{
  "n_layer": 11,
  "d_model": 192,
  "n_head": 6,
  "n_kv_head": 6,
  "head_dim": 32,
  "d_mlp": 448,
  "vocab_size": 862,
  "activation": "swiglu",
  "norm": "rmsnorm",
  "norm_place": "pre",
  "norm_eps": 1e-05,
  "positions": "rope",
  "rope_base": 10000.0,
  "rope_fraction": 0.75,
  "qk_norm": false,
  "attn_scale": 0.177,
  "bias": "none",
  "tie_embeddings": false,
  "parallel_block": false,
  "init": "normal",
  "init_std_qkv": 0.0344,
  "init_std_o": 0.00734,
  "init_std_up": 0.0344,
  "init_std_down": 0.00481,
  "optimizer": "adamw",
  "lr": 0.00182,
  "beta1": 0.9,
  "beta2": 0.98,
  "weight_decay": 0.0,
  "lr_head": 0.00492,
  "grad_clip": 1.0,
  "warmup_steps": 204,
  "schedule": "wsd",
  "decay_fraction": 0.747,
  "decay_shape": "sqrt",
  "final_lr_fraction": 0.0,
  "batch_tokens": 16384,
  "seq_len": 256,
  "doc_mask": true,
  "z_loss": 1e-05,
  "train_tokens": 156800000,
  "steps": 9571,
  "dataset": "wikipedia_en"
}
Each number is 128 + 32 x the weight over its row's rms, rounded and kept within 0 to 255. Layers, rows and columns count from 0. The size above them is the row's rms in percent of the matrix's.

# layer 2 MLP gate, 448x192, rms 0.116, rows 400-409, columns 48-95
size [107  97 101  95 100 103 102 106  99  93]
[[149 152  95 144 141  84 155  95 177 145  94  93 103 135  86 172 117 165  75 120 119 147 115 120 132 106  91 165 175 126 123 132 113 126  99 157 136 167  93 129  86 166 154 125  87 154 143  72]
 [112 144 167 167 104 118 131 119 116 158 143 172 105 135 161 123 167  88  94 102  80 163 139 145 138 124 108  97 143 134 122 197 126 116 107  76 136 114  85 181 104 141 127 148 154 151 110 102]
 [132  75 133 132 123 155  99  80  61 146 150 114 115 134 171 177 185 145 159 104 159 112 103  47 127 132 102 197 112  68 142 120 141 161 131 178 156 168 160 113 126 112  90 147 175 135 114  95]
 [151  84 124 112  95  87 117 161  63 139  87  98  88 104 134 154 146 123 118 156 100 173 108 112 118 130  59 149 131 149 188  91 147 181 143  81 174 124  18 154 159 121 144 135 132 138 211 128]
 [137 170 169 142 156 130 160 116 101 171 112 116 109 106 151 121 103 152  71 140 155 116 196 150  95 106  93  67 117  89 179 132 158 125  82 133 128 196  45 137 152 136 158 176 148 166 194  53]
 [181 107  98 178 126 127 178 102 157 131  66 148 153 139 107  86  85 146 143 138 137  98 155  73  42 120 121 135 116 109  94 134 135 121 112 160 158 146 131 167 182  98 178 180 140  98 142 135]
 [140  72 116 141 128 108 145  80 128 140  87  88 166 111 101 141 107 114 122 162  72 174 130 143  49  89  73 132 120 112 159 122 111 139 150 115 105 150 141 137 125 122 159 145 100 167 136 148]
 [105 130  80 135 106 132 102  93 163 130 122 153 145 133 105 121  98 175  97 102  81 126 136 147  71  78 134 120  54 168 166 148 106 135  93 145 115 120  67 152 119 129 173 207 141 117 143 131]
 [181 148 147 192 152 155  99 133 138 170 101  75 146 116 138 118  95 104  99 170 112  99 178 132  77 119 120 165 133  74  74 141 151 162 163 126 116 148 112 190  93 140 107 165 152 141 127  79]
 [120 120  77 111  86 140 119 117 136 160 136 144 157 152  88 116 152 153 163 149 154 146 127 171 131 190 157 181 109 137 116  74 108  83 140 164 137 150  43 172 120  86 119 150 161 103 138 138]]
# layer 2 MLP up, 448x192, rms 0.106, rows 400-408, columns 48-95
size [103  94 104  95 100 100 103 103 106]
[[134  81 101 175 167 178  44 191 110  99 104 125 117 206 114 123  96 145 130 158 108 110 109 154 122 149  87 149 158  31  57  91  90 118  96 118 120 165 143 114 164 119 129 137 123 138  96  87]
 [172 224 134 175 118 171  95  97 110 148 175 159  91 176 189 104  96  57 177 109  96 127 108  65  97 109 121 146 146 112 137 144 140 185 145 115 125 134 117 176 113 137 132 100 188 115  97 126]
 [169 159 125 147 160 128 123 108 140  97  99 129 119 197 161 152 134 114 147  76 159 106  76 144 155 164 116 153 208 175 136 201 134 136 147  50 152 136 133 112 129 177 132 139  88  89 131 100]
 [150  81 150 142 122 134  57 114  79 167  93 118 164  73  60 152 143 112 157 108 129 120 159 141  90 108 105 129 112 113 140  93 139 150 161  85 127  98  91 164 149 156 121 119 167 117 169 180]
 [139 106 168 166 141 167 169 133 127 108 106  88 121 112 164  48 119 112 113 138  95 116  90 100 172 152 142  99  79 107 151 142 123 104 102 138 107 117 135 120 104 106  88 157 153 125  78 133]
 [216  87 140 128 118 158 115 167 140 133 141 142 110 106 114 137 143 158 147  85 144 113 156 127 133 124 144 150 117 110  72 187 111 124  59 107 140 143 151 148 108 151 141  99  99 159 126 136]
 [ 98 136  64 138 114  97 185  68 154 100 116 134 135 182 132  86 151 109 133 107 110  58 126 154 176 180 116 169 187  94 139  95 122 149 185 110 153  44  75 134  92 200 119 137 135 156  94 110]
 [175 136 139 117 166  56 159 123 144 119 159 166 173 113 105 121 190 132 126  69 129 149 116 140 182 147 110 138 134  90 131  91 100 130 158 148 157 112 142 117  84 132 126 121 124 129 116 143]
 [101 138 140 104  97 122  94 133 140 153 121 127 151  66 121 126 121  98 113 194 142 130 173 160 105 144 136 181 109  95  97 194 146 116 135 160  76 130  97 112 133 119 128 118 121 139 113 159]]
# layer 2 MLP down (transposed), 448x192, rms 0.103, rows 400-408, columns 48-95
size [102  95 105  97 101 101 102 101 106]
[[214 162 134  78 100 193 109  97 116 104 151 178 102 131 120 138 134  87 112  90  99 157 157 145  64 132  93 128 134 157  96 104 117 166 129 125 129  77 177 166 175  87 110 148 133 162 116 116]
 [151 142 142 140  63  68  89 113 179 151 140 128  97 161 197 123 135 117  36 150 128 134 155 135  98  93  73 122 120  91 157 156 119 147 105 155 106  88 100 123  90 123 149 176 117  59 105  85]
 [145 147 133 167   0 196 200 119 139 126  84 122  92 146  93 165 105 116  61 139 156 122 157 133 126 181  96 131  88 163 192 180 130 137 116 148  90 124 110 175 134 112 136 139  93 141 142 171]
 [159 128  83  72 193 104 130 100 189  86  54 156 165 134  74 136 130 185 160 172 134 148 175 116 140 140 110 119 125  51 133 183  80 127 168  87 141 149  93 152  69 148 139 141 153 113 150 134]
 [138 175 186 175 158 141 142 166  94 176  44 137 134 120 146 130 135 184 167 141 157 101 154 141 114 151  60 129 127 112  96 143 105  76  91  87  68 101 117 142  80 137 159 109 142 127  94 131]
 [ 81 104 179 144  91 106  96 111 108 123 147  87 100 181 118 120 190 147 128 148 178 151 128 128 134  90 110 150 126 161 166 134 164 181 140 196 155 140 112  76 122 144 139 139 108  71 143 124]
 [129 151  53 162 114  88 139 108 162 147 135 125  86  83 108 140 123  86  46 103 124 114 158 202 135 237 144  87  89 151 155  58 133 156 136 149 130 104 132 164 165 125  94 101 147 137  92 168]
 [ 90  68 155 113 129 114 122 139 159 127 158 135 173 135  85 138 121 121  58 142 120 152  66 168 147 115  83 103  95 158 154 149  99 102 124 138 124 139 133 129 114 137 111 170 147 138 139 160]
 [109 114 117 109 104 139  65 106 156 123 206 112 147 143 158 110 100 122  67 135 142 108 111 119 146  80 147 132 133 112 156 157 133 131 150 153  36 155 129 126 106 158 120  89 110 125  75 131]]